{
  "num_hidden_layers": 14,
  "vocab_size": 8192,
  "norm_eps": 1e-05,
  "positions": "rope",
  "attn_scale": 0.357,
  "init_std_o": 0.00415,
  "weight_decay": 0.072,
  "decay_fraction": 0.929,
  "decay_shape": "linear"
}
Each number is 128 + 24 x the weight over its row's rms, rounded and kept within 0 to 255. Layers, rows and columns count from 0. Numbers have three digits each. The size before them is the row's rms in percent of the matrix's.

# layer 3 MLP up, 1024x256, rms 0.114, rows 405-511, columns 192-255
091:121148093109143144162105129136155143129136123106130138133122113136119126080086156142117141115126137162130116149171123111125135125110099194134075150151092099162110155136116126140179123125106118
108:152157136118089109132135099114149084098127145122158132113123157118145128120145150117161119132140098094161151091093127142102130141139162095075106157117167140139107106135175101115142151083137116
089:129121138108110109151117136114120168157110120087133125123133080103169120126091134141116144142094122123152154144113163151151148159113089127112114137143100134152140152090164142127120148148099138
096:140153146140151169160106114133150172165140130095146107164154121122154117122124166130095129124141158090085130147128064112119128126181160146119136130169102161125145096097114158135084166147118121
097:157165138108149116172073117117099146159147124127167138147139170174125144122134107108137108170152099122141141124092075139123117097096101136128098116095167114127171106124134120159138109149140181
096:125127106133158094145118151129142161114082136135143127123123167098157122141127140125132112157078126157134058110074100140159127123163114147176165136180108127126172133113089143114102115140123091
090:130139153155127149170135099136151116164106131176118123150091111120142172127158080135148161143135095150121131155191141140123129138132145172089143105158090073151105126118144103129120157110169095
094:130144139117176107183096119117131170142132105106131112115206146124096140135152135093135102149158118135080100123141132134153105107139112100167117139119118120138133153134153135121143172129147100
096:161130099125114105124084130198116112120180129147138144156114127134124123132133141121180180131155103166125121116122126119153105154145152130104133124102131099184127105102115124087147130123146102
108:130117087159107130111090137129142144137139183138091148137105136122141116125178086133097081150155157084148108144112097101117110124141088137110115117103112166142144130100148135134079097116097128
096:151121112101169111158072151137172169142136133189151089125117123103144157119136110163084090150130113149132127117118103099149146104089169108110136157123141104144082134088147081128124108165134095
079:123132109150091160116063107156109139142125097111126122132134093124122144135152143122136092106156136155104102115141114120109137134136154149102144100135178085116146071106098109148105151111131123
088:134141138140138155152101166104138166115134138143104101113162119127115168076149098114150141128080119108147078120135106154168152147128107153122124130110131177122115142108117132110133125151134127
088:092140086112146112182144153128146157109138147147117093122128114136108125142116130163144104124131150142125111119128124149083119123136094133158112111109121131170167109117092083117148100098065136
089:141133157153089116117154103175117108093130123116106148142157149128162090127137133156134135117160187130154130167177101108140112123130098139075094090152113145151109103113116142089135110122159145
107:149105165101121125135088170182119116089085170146115151124133121104127119064151145152144130128132126151118119127190128129125142111160139119106117130147156136127116165143145131113145146113118107
105:128129152152159181176107159133164125082109082153100143167178144116113118150094114131143082114138112123151124148112144193178109129146121116137157146129132093131175119101115102124116173177112129
094:137137123121135131143136115148114112161138154110127175148101119117123119135145137144141083094127081075122123110131136127093130135108118139122186182107111130129121106123147130125101149094129105
083:160108124135126098155142134121139135166089097144163133123090124100144138106134096140158115139119160119111108105100117121173103088126149111086111084138112077128157099110135097126141168127136148
125:127092141099168123131143138130144118143079134098184121135106079120136122082126127082160133134174101159118151132157160130158113117104128146076091113178164136151125098122109128068113150161159094
104:072141185110153120140155107096122163159179138111101102120127133136091124103135135124152133127128139142119109139149132134138123145167120130125138104171117096158142110154126099128117153147124137
110:136097124145169143183096135130148122117121105150104166097131154120163130134137112139136132078127108119157123098139188131170150112114149103133105145116185165130094142124102089116118156128133147
101:095121115132114153157121130137110175113125182123109110092144162097153131174111125161165117130159165114109114116094123174102068100151135143116112151087169116157091103142073120106084128138100120
092:105111113122124087117105198097123138141098100126147138134119122178152137126145127112134145116143127115134134103118114142122119127111133111081134108132148112163152147110142177120124133112092147
096:146157118160097129118115161152109110122093156153158140130124082161165114162107122129111101120103128159178173137138139157122121134152144126154117124156149110127099107092137150175115111092157120
105:114066109158113104131127148149141120109103130118147114093155131103128097172119108137112121174159108145098136121172127098136144148114111133125126106115166110129151101154129126105141172159135114
102:149157144128082145121111142129124120120117160105103144107145102101127116122126138136129149135149134193117129146108131118125102137106146191213090114136116126109135131147113112112130123095122113
096:141165107117139098130111132156115148120108134116139160186121098151114103132116077104138117097120103112179130129185128131109104081191151161167133118124066133104124146154130127120127113142102121
088:143101131108100142168102102145159102121128161125097082182147142121121098109145082144123131143148152145148157165112070116129094091110155115114139097100165145132143168122137131160121139133157100
111:127139141129135111120108104129144166143123149111092130122196156111129120128095150121136125113157117132112088108151140157093135157144133124084144162117112108147152150142116105157143149128107115
102:137109122149169129138135156177089127090102126139128146151116139105146133128143122140164090113130172134144137133135131105114136108122127096165159144111120102150150163121125139156143108111148116
100:139084137147099154099108136101139085124102112137158120124123109078163135148125143110115133106136161132075123110114066142182130114145112122140118110125149116159134094108131134129171141112144126
106:182086088157125133125116125125180123133102163151151150119105103101138114208169136158154079133136151112135141127132125138094123132159162146140109176132111126177099109118092192151131147102116097
096:108144108132146153133153079123102100096107140119063125092135076142090123126163160114144132116112128095108107102140185095122151111112146125157124131156141141146149115124144151145113126122128147
112:140132127133155139136097085129170134116158092148098128163125140147109144165177151116114119123123154144127114103159122121124112146127135111125158117141148142173162113153103140117123151107101133
095:086160115164136100118092158162134085109117167189167142147143126106127141116119125132156155181145136153102140159187114111150094169144135099102142135113107118134166101132119133116155086111146115
108:104106154140156113111128102098109075128109148126090123117140131137118138155136168138149142140115119126114135174136151107123137164119154109124160089112109102163129168143136105120115140116099154
089:121112122153105097160140134165139083096131124144136149161131083144101153164149136133120135116218122127159147142144128112145130075157104114150067126110120133158132147156100114166118149101141110
096:123096120154105126079083070158143123093162131133134130130078133131157121159109160179140159118106113094127118106148140109099125136163118174126094119117145072119143131123181128184090107147105100
102:133146090156122156109102116121102138125150166130171147123152108113099092149133149147131145112136101158106111139106067152138120114125116107148110150146172111155148117120151146145099154143133117
087:103161148110203129149094126148085122120150136113129128095131103174081108105166125150135132150108107118096088137152083145123137117150120092124118125159180126134155171130099093162160128133117143
110:122109096116120160138125127107163143085160126113127130106160168120154153128123131151100150129160136162145154100097118103138182146140122148110098166147084153115100144104158088146120152165103093
093:162096094132151133128131130154142121153162157083066111104105123131136144121106154143088171102136192147147108161112112124097167113154153105158099171094148186135124138090110147110114138145121131
099:129147143103123156162140151156157100111166126095142133107146170132123128115121141120058139157143120128137135109111157145104123118133157128151117123109122113113131152168105120134137153125110105
097:133135092128135118146081140142123137079174122169120139111207133115115109141097159174157121132153163097142123150164157162141140099109096079113139146119119164128147151085151125129123141097129177
109:152145104116140166155101151128072110140152109141141166155121127146099064095155150108110135153126125093093156146120128150165107140132143138141145126122166166123126132097142092166160128068121117
103:081113144135113089127128176124138085087153123123160124131109145138167162168141159102140098105126131109125126096154126120149104099127136130175090143167154112130115181142091137152102093147124084
099:115124153148113159121102139168143145102175112115142145092142133099126121114139114152135109137118160134126152105103125115105138087170124106161168129106110157097137072127095123119097111166121152
084:187110130116117115124153129148080146166144122144123150181155128122113138159123136106093172115135125156108153112145124145169114103131164092118131124143131151125157132098110136099146126120135055
089:122102116117128100135079110094106155107133165156119137103074121161105141074127167132157156148143105107138067084128137131154130124166119148093125115102142155128170122106125138111099102111176130
088:120137125185153176186147155161119123086124109111110171129128156094116103114192139171142195125127131139130127109125156125117133099117130100124116132133109133129088085121172127157125127140085139
077:161129156121155115126136134135095118124171126129151087110156143155128135100145109139074126157160091095104148104132136137121123161113120117143111117087146119110115146116120140095099129098114155
098:110130139123147150158116106112093120114101171091148121120111136138069168129087146159109137180096140116141085150135121153150105092102108107143133096099140142184137108107154139120125131099102171
112:131092188106145125141121177137140120123116128129150152086096111160129148117137104162163102144105100103116123130093150114090114132141126151189141164137110136126120133106127145136140097159149146
090:130151111149157136142155136132100129134129134138147134139120106162140135132108151097099132083154074099098094172101086126097143132154137117154118138159141097118160113134143117102121141143136126
093:096116127154140131162111127090147115120121130114133121113084099144129125174143111126134171098117148125081122135142098115112114138147152141145113144101151110114132137102066119095149114116124143
091:149126140115126090146138109106106125087119120179150154113149057152113131131080122108078088115118096126170141112113182122142091135111088146117103121163093125132136114130086121143088117144163141
104:179157162085132094122127132074158126111119107118097114159162104099150106111145164144118136098151143154126115164090105116105098131138098127165104135115114160136118086122127110173089168096167128
096:116101108129131117126106116082145147110123153143130134131160140117086148108122144086107132117138116139125119140150135100151095148137139139107133123150131128132153168120130131164094170164134100
130:151088099119141113124092125112090115108107124149149090149129147152134134124077169129104153141165143142088137121121148142173105105178146124121117112122141054154115148104092097114112141150120074
101:126128094130109182122118132176142109110137164110105110146164137117148161125123128086134123135139116156087101148115105145116112112130152151125164149161122135136163082147140133154145143077138121
120:132069183133134185115158138095159129127124141103168159176112089126137109162153158120132124138149141133117106106150130125117109110121123127150141134154155116170182142101140126137075103118120144
115:123168154106149174127151175144079147106138124116138123179144139107128135141150100171113116127128073129111119097121143149128135101169099109161101111115135084134136148100097131113124149124105127
097:111161187127107124138155108114143079156137133158120104107115101118147138112156121112102127141127137138112133131110136165100108087157122130137104104123134127131111101143154146126186075141109138
087:101077119142111159124099112113179120174128148119115136113116140157139097122156123160110173132166130123115117123143101132118135104101128070090067186167125104156154158143132128122157106112154113
069:151121185168135113127102124134117170151161148170152130148149061133106147145167141142130141124113120102112161091121095151147079117141106118128150122171111167135105145111121132148106176122193091
098:159100108113119087058128110115127161106157098155143108162167147128089123107124131129170118138064149108141084119109123149118100119117132118086115141095173073126146127139106149128096150117053151
091:127158115098105129146137147124127137135144114109110135137118165133082147112117159127091101118143157134148111129187087113040135117104124154083115125076115127151125142115103113086137097082124160
097:111165149160099103134120144109119137105142111128115138095106183140130057114109107146123124165144139120134076164164105170124079145131157119091181126165134182101154105131181157155143145162137125
102:129130119153152116160120133158164133144118110092137092137159133136121111133124125069102167124137134188106120147119107211138108098114093177144138155121130169137141139137138124115154123113187102
097:136142144132165119135106127156158176083123102100104136125155104116102150161166107121121143123111130165091116141138082131121112115076131172102110111122126141084142158136126127091127166134148124
106:109082147160128135154113156156131144106105145127162137120147088112150094121161150118125148129088132116167133140139139108121142126144159156105087164095123149145123093131138092091122172143103145
106:120090126147176144113110174139096108136139115126151134139138094139103127142123146106110123145069154154144151115102150121172149146124134102142101132133126139166126127124150119128150126138143159
103:173132149130145119154120097148108145120130144121109083143125139083111068118138128133144170110114123142120126141151067107115109098089167114143114098114137128159105150146093141118125146127149098
112:131101093117133151172143116129105177102111113133130139126092067119102136109149094155131119146100127170112099110108143120112095103107121119127133106128104115119118112112116179118154150109127110
087:129126180103184146121075090103075143131134156145096145141101078177148144104099156087135137092101092137136115081097132101120136138148106124105105124117162141140090107109107141145077099117148127
085:146111089103178121103095165112101142116086110144136123089165110191140127143098131154175145072182121169169123139174117162146147125128106165088096102104123131164108117093143134180158114138136132
091:115130134105126103111170160173108131133132106123144125172110096116176107106091121147108128177113170150116093097168129158105088140142127108159108148087147154153123125106117100136132136104155115
086:117162123144132094168112106116110128154131081153059137145152144142117143106158131151118157136114127094148130132120141104119144106130138118148143106174087128149100118143130146136111132159156146
120:116099135131086154098147144105079132083127133127171064172121154089121115121108119128116108134157117137135081125102148162122134091126149134131136103165110165094127104081117146110111121142152124
106:123175165142115088150151131136119121105124124155115101116115156170098121096148153123168117135130132098135116121064072112096127079140155097150103119137124166108103134131103152103102159149146127
096:119125137102082133151162139142111143108144095119125163124089145116126116126112158109145143154111120170142067160162130127081123124150171131190149106174141115098087123127147100127153168126095111
093:117122166124140147116120154138166160111104121113122132109085132104142125137124165154132141105167141129093106133136117116147139144137134091148092161081163139146090131127156130156088126156192127
104:102093128163148129086063136133160147106111158108134108163165116128129134085154086131152130149141136118147072113148101136116140148130120162132090147158101099104123083141141133163141108131140120
098:148114089148104160121125149110128111140108118085071139129121167128122167132126122087154165149153147164126109118143128129119128162169136110107145082153161156158143173123129130107096107123144103
087:126097150136145151115151142099151142151139128143123080137160153145091154137124157150125152152156130140119156115095178132180126106125134144109127108137153121130133095101155119148104140169152161
091:132076110135100117128120119172116112130176129107159148105131154148153098147138106140166139099150104113120138111138151098100094134138132150118185154132129133152141135139111092135111130198122133
123:149114159110126162135121147123173159152111112127140157122143120096100108136119163188156139111115117127144120129130167153153088133126142112098110129107122120112093120097128151132140134155083134
094:143139130158110096159133158122089147107153104113106126142061166161094137153089089128149095151141095114122108117121069097133119159136115111165117119132128157062137147128195157158118158148133134
092:107136088096177092136154142151124123089127132079119161148146152159161124112122143132176087106150183111095094120110114107141072133092099160105107108087125148120130151121117152126153156113125110
092:151105121137130139118101124143110118178113105083110126121120101123141151156119155121124128094143129119132147157124140120136139148140093116146134112082136100167107096105115097107179122159130128
145:124081123141142107127100158097097103101101133116144130145091049152127097116140078152122156114166156137127125168112133163135089119176138116115148151134122128112143137109121112106124136134104145
091:136120087171146143111051118144106129113111142139094165126123158118131126109130129105170144093120122100144130143151129103118117134161149115124096162132123146130119142118088114127095144135161118
097:131091140150142106178092155090115097098104098107098156121165088109179158079118139136101155146150132106096135137097127108092152138161157160097191160102156134146141179119101143164118160160119135
090:137159128205171180120113123136131117125097129151139140121138112134157086144134156066122110106109115123158172117123132149119102122142116108122110138136086138131127143116146131156111141084104167
100:136106135107107099147135126187107135153138060123161095134137123095127136090124148115200123080148141136083102124134132159144143095151112175118131112114092128157171160124171105161119138129105099
099:121151133149147137120120118112123102099164141110152139129164163141156121147065143141140136084133098118098073145128109134158146121065139172153130100157153112137140114134103107117109169131083128
097:123150128125129106132130040125154104113141129144121150108134153139112118120151146093129145127117157098099133114164143116147133118120152119146154117164114086089105152127158130135110101150150142
082:102081124182136171144111135138078166112180116110103160131156113105133136113127139081127127134108132097124146142150138106178126150153116070070130109140116131155103098111092091156135113144127122
103:149100080169144101131172148099141173171114112121175145164165132149102175153145119124169127140118136107128131130138091110091128152138111145140090136092102129117123162095143152168148126126136137
104:150093126147174115142153129123117172119141112083099140118134137102116116132115129132160117138160130121104122134144132133132118128103136131163147098144135139150101146124174126112166161102117117
089:112127143110119108144141167153146087138117112135125151119120163137088160125084163134111105158125171131156134137132123135139082142120104128137107136126124116150064127126116148088149118130101133
089:097137150097160122137160141136130095084105130107114140126158133138122142173110141153130114119128099117138130121128146179136131138142069123143178114127102131123098103117146139096147127147112122
090:132106155137092115106165132126111140120104113124145117162141131155083136154144111120127189149092146090083166162147111173129106159130127050121167093136130106126130121110128132129107122135152124
097:107115148143171163121102123104116145143130133145145131128136109105094132108133141144088108100142073098105137133128128129105069129101145102131172121080120100127147123120116130126104174102119126
100:103094088138138120122147135099140134127084150101173132138096110153119116146133128109125137119145132122147081146117151164098088092169116129117124116142141179148131089119151118151106181135125162
094:156115116124160134126164129106135159090158134115170126108149143130154127154083150121101082133119087157183148157131114108129127156138138142161142094120138103172112119102146134150145099084120117
# layer 3 MLP down (transposed), 1024x256, rms 0.105, rows 405-511, columns 192-255
105:155121067143120104099136103159087092157140099120120141134154102100131132133132146128121163120133136116108114104093129094150131099133151128101156131127118133118170110131103120151109069134158133
093:168171110139131108134106101101142110118122119150109133099150094140161119085133106130157130147161133127137121121148137153093140115122111133089117140131141147071147096144116125129129096163155155
103:128150155135098150170130097093120106174140095131119142153110115113199107071102135134158118102132128076076128116133144121118134129125135095108103115169137151169123135196149149157110149137126115
063:155136126138104172125131134135110099162149095145150114136126124145109142165133088090089100143139143204105156083136151130103174111131107150171100104136157119119099136154112092169162131111095131
102:125156126149116170121092171138115114116134100133113122113184087141135164135114123148071122129129162137150128142120124127138143132158146128150146163124092128136134144181101116129094121139115116
097:181187075122166156159123145148082095125120131115132134100131161107117134152081127095132113100119118115095158114151127154127127098158143157120138116140136131119102099118163147093173133128163126
105:145143139080090100143129123127130169146136173141151113160111119113111147172153122166123135103145123124127165128133125091121131154112098141138099102130117091084141173122119145157093108088113135
107:153129145139107132109087117104108119127121144129131114155117105165120131146126117068106026132099134123126121102116146116114137141182169166138131149172103115115137109138112088126154115089133117
117:140134092158156179101117129105141133116119133136129112139155143130180157098101071119080114121114117139145125121114095087129156164137131146112097137091113108108136123153144132102110121075175164
118:146165128109126099131105102144129134175107125128115133129123124086126094096137133127110124154136134125166152128131087134061131159152161139125134174123109138110139098167111136120067136138158110
091:127147118152084140151111093080079118127132116168132113073111087116143124174107114127172111129124128131147163126156123133137116185110095146151130106095100166121139115104138173103134130129148126
132:087137133109096145137151111145151130134149142143134136155148107102135110140129134115128108127166128120101166121120117130120157142118111109115149106151102059131118122154133108129132187119140169
116:133119133095137127095154154172110150153158119128122169133144134095115096122087134123121124127133105138128106166108131161107141159109163129103115098160122083124115164122104092106107108149137119
118:138120129147147127154131125143083118104166082138149172138152209172143075128139132147121108131121146123092149140138138127149150147146132123151124128102148142110086109121131141131161129111115123
117:106121113118174138111126150158123083087108149125132113141126110116133134154094089138115163134113110145128096137127139142107173155104109089116078108094100131137148127124118107162115162144138110
092:133117135130133162142089124145114126104133162094156135105110163128109178152127095150130128119136167122126188126149151113124125132174125106116135167087078134149153136128187161135137166137134124
106:111093147120151141129149110170091124097140131147150128108129168110130143105148154113135163149122130094098150120136113134121124109126136101056092147147158119118171086157137167114139124106158127
111:109130141170124136140161110118135096136152109140167136167116088154156178081135116136102124152149125100146111143089138126141149107122118138112117151132108149124110169100130126116092141067150142
101:130114112138120125156125139097104107104135103108172125122127201055148143124074116111116150094099137079129138131129081128115163111138086137107116136098111125136132109131112139144113122093135094
016:139148148068135117144171105145110121111149168103146099129115192105124102086124150101101123139113127148130141121126151114091125153174116108143151134106115112090145137167078152124187182112109157
101:136160109118141115178128161144127125104112104117154112132114161170155119134152144131116124105107143161127125079131144084104120120071095117160084148108143118094139089154120128100139160091137141
103:150151133133126113183123088117137172119071145151113146110172109180091118125141122109076112088136141160121139129130151120094116118158146149099180164140155140151126134100122122110170135137122171
094:127141163100160155078118107123120145088112139173109096127158142120154120162112130167133137135122110138101130094149103125108135150154131107104124154113146134078136126140097131105092150111100116
099:141141138120155099156149114153113109175125161186140143145141168194099129121147139074106139139158155090118137082121105092125135124143104101139159111097146112143140097121147165131112116127141141
085:113120072108130146162136156144102150132120126111095154147137127166119159163135153113151094097142126159090148113130167113119136177132103175150134116117121119138129107177123122148134121115147131
100:106135129079106110144170135109139119135076121145102118132090121124111099148115129099159102113105151156110094073095150137141127151151124138122116093151160126132133126139080120115094161098100095
112:127138144134098128143137156117089132119119147142142149096147134124118126149128152159118109077123122149117077147142092147138148137102180150137086133118134105101099130134127108146153113123128142
063:125134107166171143135152150162164141127097120090126140152146129145161145128138150081140127130107128127119106144125106077153099137130135132130154120108138137161122161124149138080121147144119127
102:103190147129135132127085111111068137157119153117092108075152142116152141121143165129114121124164123167091160095150113114187157142141113135134156121141071158098101180175165180131114142115154127
095:148166093110095087168139126137109143162127154102129135110119126179122115111134132116123136098111097122112144141104139119106150110126113150101182138119134129142127111144118163152159145142142100
110:100103122139113083139123115083113126128147097165155156055116102126092095151135130114111137104127139100135195124160176155088130118092125148131105083152132117139114159148095163145109140149128147
120:128109112142082123098092115084165106164159138093171124153123158068134133104130135117127136183147120120117102142149114147129140113138139140113080139116134126141114146091057089126127126119112106
094:127120112101165115110158149143116148066133170167101140096151136143141141121135139136073093110128112173139111109110156143125125137101114107145093120117178111123140123120102121162151129139125139
087:145109106095147089136148170142175129107107101114150118168136152151113114129106107131076143126135119161101133143079123106121139138130136125183155123103151140115074136129145114114139124098113145
124:098082137135150124121122107095105154093105135164098156141103107102079121132147126146161169140107118135133128156093118119145124154109139141141160109120117174135153120099127146119152143136133141
093:102120115116149160159082127179175134091130121137137149085172172115144115167131112147120105129089148116088138108162098117152168163132124128126130100102164100160121074126112111113136163090108076
119:163167190115103134120144091129153082125104119156087122191095127084101155141145135105114165099118124096129157119109125115125137152191107103083150118088114140081152130085140142116099131104074158
119:120138122104152170087153118106165125155146118105115114146121109115127170099159185119121110130117135122105116099116115142105100103131175088175149176132165146088111150145126193120151112139132069
083:126145127133156124129093147132104104126160125116085104101148092134177123095141135131152150118130113126118146139105103135143141088127168118135111101115174128105156093117157128163116135136120126
091:092114105101133136121120152097115142156126115149089148145094144146151112130116191085122150143130149129144098099100155145102153151156100102138108115127134066140149133179141071073137150137131073
098:121129099150129112111129163155105135111158123101136107158124180114143140113144124105122087131110092124156132126124119081145091135176135146120132141131131154117130090121143126122156158069164141
093:108131179144112109096137100132131125082121122124130150110158122099150183121122115091119113178149147105184146090128149124130120127136088093094099191115124156149112145112116155127141148118094083
081:158155112120106085114148116110140128122160163113154144105136173137155160138139093093080153104122160166064129107131131105133121141115164109154088159136116136143137104116103130078136120134123137
096:125112142103143165148159112149125130085135115141099159129151129163136155111093111142105121085104132125161121091155168178142093132096099153117153129163145146121158144105110123108134145096109117
102:135065132157061151122135113121100123102149087118130128174103134144127130124145096124150117114148133145158162117149124155156146108160119109135132102120136132186127097146109111118128124125118088
106:134111190113106137140099099107105126132130096146130114167130116132158090124114118113136161137116140141137144159109122168132077179106140120137146164065160117126119105146144144125126140109143143
121:125180171100111140108113105130140146109167105116198110152144134128144136131130060101142114130135152150121096105139149161170112123140117135183070135128136130120090131135135128157151139126133105
111:150120104107134131131051115143099150126127143131168103119138130138167145121109127144146128140116163161114109160102147137167133154125142140099105151108111100073122099102102147111143126164149142
157:127152164120125091133108110100098112164103094112132134151153181055161125106107105090112130109097114105142157180130104132137160152115104142109133115158123157146141123180083119102131136129109155
130:124155124118133141151148141046162122122131151155095184092120139142103082160151145109093135108152136139141154150118110128151120135094117149168131136128113092132127132140117141095132118083149115
113:109144135100127134186148138146127102119128141142111141140115096133123143120148070112141169092115110119176144115084138113123111137145103115114122093131116146117133140111120142126133101127145150
135:143121137137158133139160123159131130143154085112151132078139164114125131123170157173139152135140116124096148167127049121161159142137107128114115136119091165149125149148151157121132153076123121
071:117112118145111145108152129104096150092122093138141101110151165085177136114116129123124142118130132109137145119129135120135154147146091111115126171152103101128093153139084158157095159120110129
099:100075148106137120148074113146118107108112089176158092129080160115113124144165133152136152110143097099113128138119112107121163123141110147143081155116136131098140136161126128101147171123138129
097:129119122120139150089169111096144143136175117146163123083125104127098118094104154144127129127073158146151166133109107146095114160115130101135142141099122124099163113120137109122135181123104134
100:086093141163140091111101115146105070156123131125136125124102161107099082135098128164107130107140143143129137148159130105154128118120117118153133149144139077133122167121107141180104144128122132
117:137109185130120139115142168136143134145149095138107155162143099113176121162122116107151133144117111096134125116139161122140090155125150113076136093141120137101101096183146106136128083134110123
080:092133124142142124154142143145142176156088134120130102107097146104152134143138111117102122084121152180112162130117099103137167107117129145101141127122182102145114130127124137138120126144115144
099:138105135155128081122135091091138154167119125125101125156150128114123141095110098139138129102138106093130108130124136139122135167138094132106134095170120115113145118109138152167142119126122118
015:139151181108120156149115133137155139140143150113093131084113111123168142132148150139112156110167141129125138171076131120128148086094130121097154142120127150091103154092127141134106120119135110
098:133160157118109110114128134104148107102116103155094133148147114111141127100085171122136107128116093090131123115147155157081110113149122113135132122122140123165118108100159086140113138126102127
031:144129112096157107100139090143128131135085055121099120112143163172112102087121111154148101169126100167157127139076127119151121092098129169119154098156093129102154129101193121158099136091135150
091:141122140154111151098095153110089149100105133135140091143147152145153128165139110113091121153165126119150112110095153090061087128130124110162139108136140111198127096107160114158115143111139105
110:086148079109126143175136126128173105146105139118151141145111101115142137107140117134133137146131151108093129101138100084119101083095105162193121164135139168106113128161128128148158095089084124
119:136100104107157134113115129151108112107094117104129103133153119119139130115135102131118092085122089196150111109132126121097120139139141118141146149142169114160113138133091133128071125123158120
145:119129120126116128143122109156103115130170105119131124122173101118140137140118117131109153091113122085136128163128120121131177127129118124123156101207121125136111148159136152132114126093125142
083:125129184182124120150216074149171121140115136138159120154150083126148134137164116117087106180125151106112147177113130140123145127140107115130113110147147119139098126135125092143108126080121144
118:163085121155113092121104139169137132085164136120077126110155110118118095131193114164114159126117114097083147079108142141159112133112119124096156129141124115155070119123087171108137129157130159
109:122126174144145107131152103078146125108148117172130136170145138119157111135147131138101139113123136155114049112145095105130155149142125158103157141120137094156143112128111125181157128121099175
081:126121142154129112135153116079132083128075102087094135141148126113086119124144079149112116131135124097103164126138132101095125143129167131120089111113143151123126153109121128143143152151103135
120:124094120142178118143135098118118107106140101089110138145100120104117084124147095157100117123157133168128103110127108104105121115108151143120095124098210153113127161155163103101118151110154125
102:116073145155145096115142119117136131108119117130132115136127119120147148137122138102175123123131153102184166176128142132108152093125108147105153105147168115121114157114112127129173099136146091
101:111102145132148104143140114147104132134147081103146098154153111161149144150147132109131146114127128099137170117118111108172147134112088089125090125123120158131097146119143087113152161114126119
098:132133118141127139126147119121149147115074149133085097177143137127179113086117141118169124126135086134165098126119093067136137113104153123112133144179119126144130093116128130145139110096094141
070:167123153143090094131122162134158101115125149103131113114145123117158128156156132121117151131067140192096123164184127133131123142143147147163079142092154144156131090103129099150153087146118172
114:122167119079116093167145174111094111114127141149159118165182138157158110128112118125140136135166120084110149132088171128093111168148112144084129168083058136095089156120107111123086125103115134
124:141175119115111141090106144133090137157122094154108112095139042129126108110111116122134139106116126124105134131181123117111119141124111098130152138168109127108126125128151125110158121159126106
110:119134129110144127096149127160168125114127124144179111123110169117124136144142104120089121132093113135154126111123109082100139129159079111126138148045117106132146110174098145159115092141144137
096:120148128151147112167094102152150096166144132114119077145136079129130114157098141151099131106152152131141136125114126135093087126122121115142112131137097132099139094136111147136161099101132122
057:127128075100108154129119117146123129117126082112151111097091156101146086110137126117109146146159173177167123162153151157133100075119120101115114183092116122141143125130100116128167092129141095
075:130122122125133120100118120131131113116094112160126152134107150130121115136150128145102127144136124057106122136116123156122163115079118092156130090124127075116105104128148130123102100113130136
097:155149095092122119123059143133147130151138125132126172120120101144139096156129127144161088120102099154127161132094150142106106125136151132182124120112145121145125116140117075149145158158142155
071:159134150146133097129133113139156153120155145151152127136110147126130113158095119149155095130097097114146139137115090102109120160117126092134130095134106076062131074103139154167135107095126095
093:124120177089138086140119131112110120132148117114092124130133127156136178141102134117107143114108141131149124159101121100146088155144107147140132113169143183161126129117154111116103146123095134
074:132104144119127137128150146124086123142124147062152151135138164129124129086132098097069149160117097142127138127104142108134138137162132111124141122177053093120104121150134155118123144099114093
116:171102132129136143118111093138129124145128125102099176113112187112169108102102150133135137156109123130142113127121107119128128134104141120078119126188140136115143158124126153155101076123128129
111:116088129147138092093143140137143124165099135138149180107145161138149115141136094156156090124086145102096145152130156067139146132129153109135150112100142114179113122111118120107136155134114119
029:144150116119101137121084093124107108147095130105124177108133155162148102076142113058110167089133110116096120127144127125126137140110154158082115088150082122136127126144109159141130159117114105
105:143127120132154107134121123159085138117159118122142107120096194140134140141102100138116148131166119128097138154111097098105132121131161096182108139176135118126151106138145093145127139196148096
100:164158144140133118157115136118117142134127181112146112117133154107141116114085125134112092101138113062149117161127134147112163109095110101150127098119111160094138104115124095129171129120147131
100:119174136120095176121156130125112118160129141112144142161137109107124117100134119119131107107110166117079143116163144124125161125144106137162122131094148152092138101093113117138142083138119167
022:133125161150140123097143163105160185104137150132139127186097166091121119135120152108131099169133125122109191125093099085105120115109103120133145114129137133159110125143122115131137151107119116
144:134103153147102105111141140174153118122121101127157111112104095112158157157148110133110139135124118139140146072101146109099175102144077113136111133139108121111152138119164135127118151108135170
109:116059121110120167132161101132197134117104132089121135130119126075111070104146115111115191151113135133117157117113123154137149156151123135155159102155135153089123122147095108149134138146137102
101:142093123136174109132119106118111130157118129113104087124145109067165145118138124090095125092118148126111116137151132147138125127140091113154104153080116120143168127121129134088098141144119128
092:137157166147124106133138126145121133133136111128103123117140158128158148095138135157147101118112151173102136163132118104136145165148086111118117121156116066151151101177142137142125113120151126
109:145148149105111124099141126144079123147176167112070119122121099114163167152085143151125116105133175150097131132128144107140161103125135120133138111138097100091151118095141135129114161127122131
079:125136132127154109122117149121117143073129136106133125125120145087163089126087167166124084113114127145131108104127177165115120151119090104139154123170085144163153141149127103135113140110119112
123:113153163119128166100117103123152109146128123139098114084119094092136127133094104119090132089122084114149126118113174128151130126147121076131144132109098169138163113149114147114137127141127172
094:133136135134106116146108124187143123147098107139100111089112130108108102177104104137165177087081116103124094133111149159152134142154174126172118118154158153097079140145100120154123138138117133
097:142129112186136095156146156087191120131087144103139097111124126141144078160134123097120134139126127141100140136107159115081154108160121171089145123119130144072129126101139118142107132138125139
105:118137136129097132102160184165129153121177174122164076107155086114072137133098126161104138092130129119103126137068113089115127146128112076124131141112110104110181135120140184093117149126131115
105:120141124120148094141137121148175131144123127109120133106095126124114163104142085129129119137121107128167125132095119085148137133133145180124146099092149124149150124142089161178077165095149103
115:150125127141111083119159133125086125152090154147150142144132162114118120131141131140084113144139139138159111066125120137087169089127149140094092089125148102173110122129125160093122151137136138
069:124135145106131122156100132149169151128176123140115169131136168110070148072129082089133106153134158155137113146117099092136165143120102144132130095153109091131135113101144117170112098140143121
109:147157093115085191145113117177141110133104106113158093116149179101149171130128162103126137127096154121121137133121147112174116107111125115129113099117145155111114147156116147134132178116145119
103:194132153122124110141124127101134115102088127091143122161111156138139111132142161126148148121094124142155148149119125145123127096171133115142163112132115121114143124145180100118130125077149076